config.yaml
n_layer: 13
d_model: 320
n_head: 5
n_kv_head: 5
head_dim: 64
d_mlp: 640
vocab_size: 22208
activation: "tanh_gelu"
norm: "layernorm"
norm_place: "pre"
norm_eps: 1e-06
positions: "learned"
qk_norm: false
attn_scale: 0.125
bias: "all"
tie_embeddings: true
parallel_block: false
init: "normal"
init_std_qkv: 0.0161
init_std_o: 0.00316
init_std_up: 0.0161
init_std_down: 0.00224
optimizer: "laprop"
lr: 0.00118
beta1: 0.95
beta2: 0.95
weight_decay: 0.082
lr_head: 0.00387
warmup_steps: 529
schedule: "wsd"
decay_fraction: 0.603
decay_shape: "sqrt"
final_lr_fraction: 0.0
batch_tokens: [32768, 65536]
seq_len: 1024
doc_mask: true
train_tokens: 325200000
steps: 6958
dataset: "wikipedia_en"
Each number is 50 + 10 x the weight over its row's rms, rounded and kept within 0 to 99. Layers, rows and columns count from 0. The size before them is the row's rms in percent of the matrix's.

# layer 5 MLP down, 320x640, rms 0.0537, rows 0-21, columns 512-575
100:63 44 33 39 56 42 46 66 57 42 59 60 48 46 18 77 48 68 48 59 38 78 47 20 52 53 53 38 46 45 55 34 40 54 37 60 48 52 43 63 46 44 51 30 63 42 57 42 52 64 40 51 42 52 53 57 56 43 27 69 47 56 51 57
101:33 59 44 69 46 72 65 48 48 56 43 52 58 62 53 62 51 74 40 49 57 47 37 43 42 62 50 46 48 55 41 69 44 55 66 71 44 41 68 50 50 43 49 50 34 50 63 52 53 59 59 58 59 53 49 49 34 40 71 51 53 55 55 45
101:35 57 35 46 56 77 47 51 37 43 43 67 58 58 67 38 55 56 56 78 56 79 49 58 40 30 42 63 44 53 57 42 65 46 48 49 57 48 44 57 65 44 53 42 51 62 45 52 47 21 40 52 76 49 59 52 41 43 58 61 58 54 50 60
099:47 49 28 39 39 42 53 41 45 42 51 26 51 56 58 41 45 48 54 37 42 71 76 46 50 51 59 57 50 61 61 52 37 74 51 40 49 55 63 53 64 45 54 78 47 53 25 57 50 30 72 55 33 57 42 53 30 59 60 51 41 40 26 42
100:47 49 61 55 50 40 61 42 64 44 45 52 55 47 45 25 55 32 51 44 36 49 54 38 34 55 38 39 47 60 45 33 29 60 28 66 53 61 53 59 40 65 41 57 45 59 74 55 39 38 61 31 50 23 65 62 50 25 55 45 54 54 43 39
074:51 54 50 74 46 39 58 55 55 69 51 37 41 44 72 61 50 42 69 63 43 47 30 55 66 50 44 50 46 47 49 56 60 49 36 57 70 66 39 61 47 54 33 42 45 54 59 49 36 38 48 45 50 46 47 22 47 35 54 52 43 46 75 49
101:48 47 48 42 44 45 74 63 49 51 37 45 60 39 46 30 50 48 48 47 55 32 50 60 43 43 47 69 51 44 50 55 30 44 52 64 60 59 36 59 75 54 46 66 54 58 40 58 52 58 67 39 50 44 59 63 58 45 33 32 52 28 55 39
093:51 52 38 45 43 58 43 48 45 48 43 61 31 49 55 58 51 27 50 54 46 53 40 44 47 67 50 62 47 46 46 54 45 43 52 44 57 52 57 45 44 51 68 56 47 38 35 51 42 57 55 52 57 44 57 51 47 49 61 45 56 41 31 63
097:51 32 41 56 59 43 34 53 57 44 68 62 25 54 62 65 48 59 21 53 58 71 46 70 55 51 51 73 45 46 62 64 49 56 39 49 64 44 32 50 60 56 54 37 61 54 60 38 46 63 63 51 40 39 53 50 59 40 58 45 34 44 50 67
098:46 52 40 43 50 52 34 49 57 52 43 54 48 60 43 45 59 59 64 58 38 51 34 32 54 40 51 43 57 49 47 20 57 37 45 30 46 55 53 63 46 59 38 31 59 51 38 57 45 53 45 46 28 61 37 43 33 34 46 50 45 41 53 46
093:50 62 65 39 54 59 53 43 32 59 47 31 47 55 30 47 52 36 54 60 30 51 48 51 58 59 45 38 51 28 51 41 43 61 47 42 56 60 69 48 70 50 31 53 44 50 35 49 60 37 53 47 61 58 46 44 60 46 48 41 67 50 61 41
087:53 60 33 31 46 35 51 47 39 45 41 54 56 33 61 56 54 45 55 55 46 43 40 50 60 44 43 49 55 52 63 49 37 49 46 45 54 51 51 56 30 45 11 59 45 77 48 39 24 65 53 46 59 46 34 58 34 47 47 49 59 35 68 52
104:37 43 70 27 37 59 58 63 49 50 41 47 71 40 31 36 59 43 56 58 40 71 42 57 63 57 48 58 46 34 52 41 69 22 48 65 39 55 65 52 36 53 76 58 54 63 58 49 50 57 61 46 53 48 35 60 50 43 69 52 47 48 64 46
094:61 53 45 58 53 47 59 59 53 59 59 60 42 55 63 63 50 56 51 52 41 39 54 47 50 54 53 49 52 53 42 60 40 30 46 50 55 45 62 57 59 44 51 32 68 50 57 43 46 16 49 51 46 41 49 49 51 37 50 54 56 69 41 43
096:53 57 68 51 70 62 55 64 58 53 71 68 61 54 48 41 47 48 30 55 51 38 58 67 39 46 52 42 48 40 49 63 49 70 56 52 48 57 50 56 45 44 56 44 52 63 49 52 37 44 36 46 39 67 47 44 58 48 68 42 43 45 64 57
086:49 42 49 44 53 55 43 51 63 39 53 36 56 53 35 49 52 41 55 45 58 45 52 53 43 36 64 56 46 49 64 43 44 60 55 57 56 38 55 47 46 52 45 48 52 74 46 56 39 49 44 62 40 53 56 71 38 57 54 55 41 72 57 42
068:53 64 52 52 62 40 52 46 51 62 37 47 51 45 48 57 44 61 50 48 42 35 48 44 63 43 54 61 52 46 55 36 54 42 66 45 51 55 27 46 31 56 46 54 54 55 57 49 51 40 56 58 37 38 52 31 44 59 45 53 64 39 45 44
098:46 47 42 44 40 54 44 55 28 32 40 49 58 45 44 32 50 52 58 33 48 30 61 59 36 61 50 48 43 56 42 58 44 57 51 46 39 39 49 34 42 48 58 61 47 49 58 47 63 52 55 48 42 64 57 62 48 69 60 45 49 42 30 52
094:31 60 36 54 66 47 74 50 48 40 39 44 48 42 55 48 50 57 33 49 67 64 45 49 67 53 41 53 60 57 58 55 57 43 61 58 41 40 63 54 61 39 52 55 52 52 48 48 59 59 47 63 45 27 41 53 40 45 43 74 77 80 65 57
105:40 38 59 54 60 48 47 50 43 44 47 66 51 65 80 45 50 45 62 40 59 56 44 54 52 40 43 33 56 65 52 60 40 59 37 38 48 49 49 48 65 46 46 63 42 56 44 49 54 46 46 38 52 44 51 55 31 41 46 59 45 55 73 36
095:25 44 45 53 32 41 38 45 33 44 48 65 38 50 79 25 47 45 38 57 46 53 48 26 56 52 46 58 56 47 46 40 31 56 48 59 32 43 51 46 27 51 65 49 50 56 43 56 47 62 23 50 38 33 44 65 31 42 28 43 52 32 55 50
100:38 49 36 62 22 46 47 51 59 46 56 40 77 61 62 53 57 61 42 54 55 50 47 44 42 46 51 47 54 69 53 41 49 33 44 47 57 47 43 65 67 49 42 33 49 64 54 47 53 32 64 42 54 24 34 67 40 49 47 46 48 61 62 64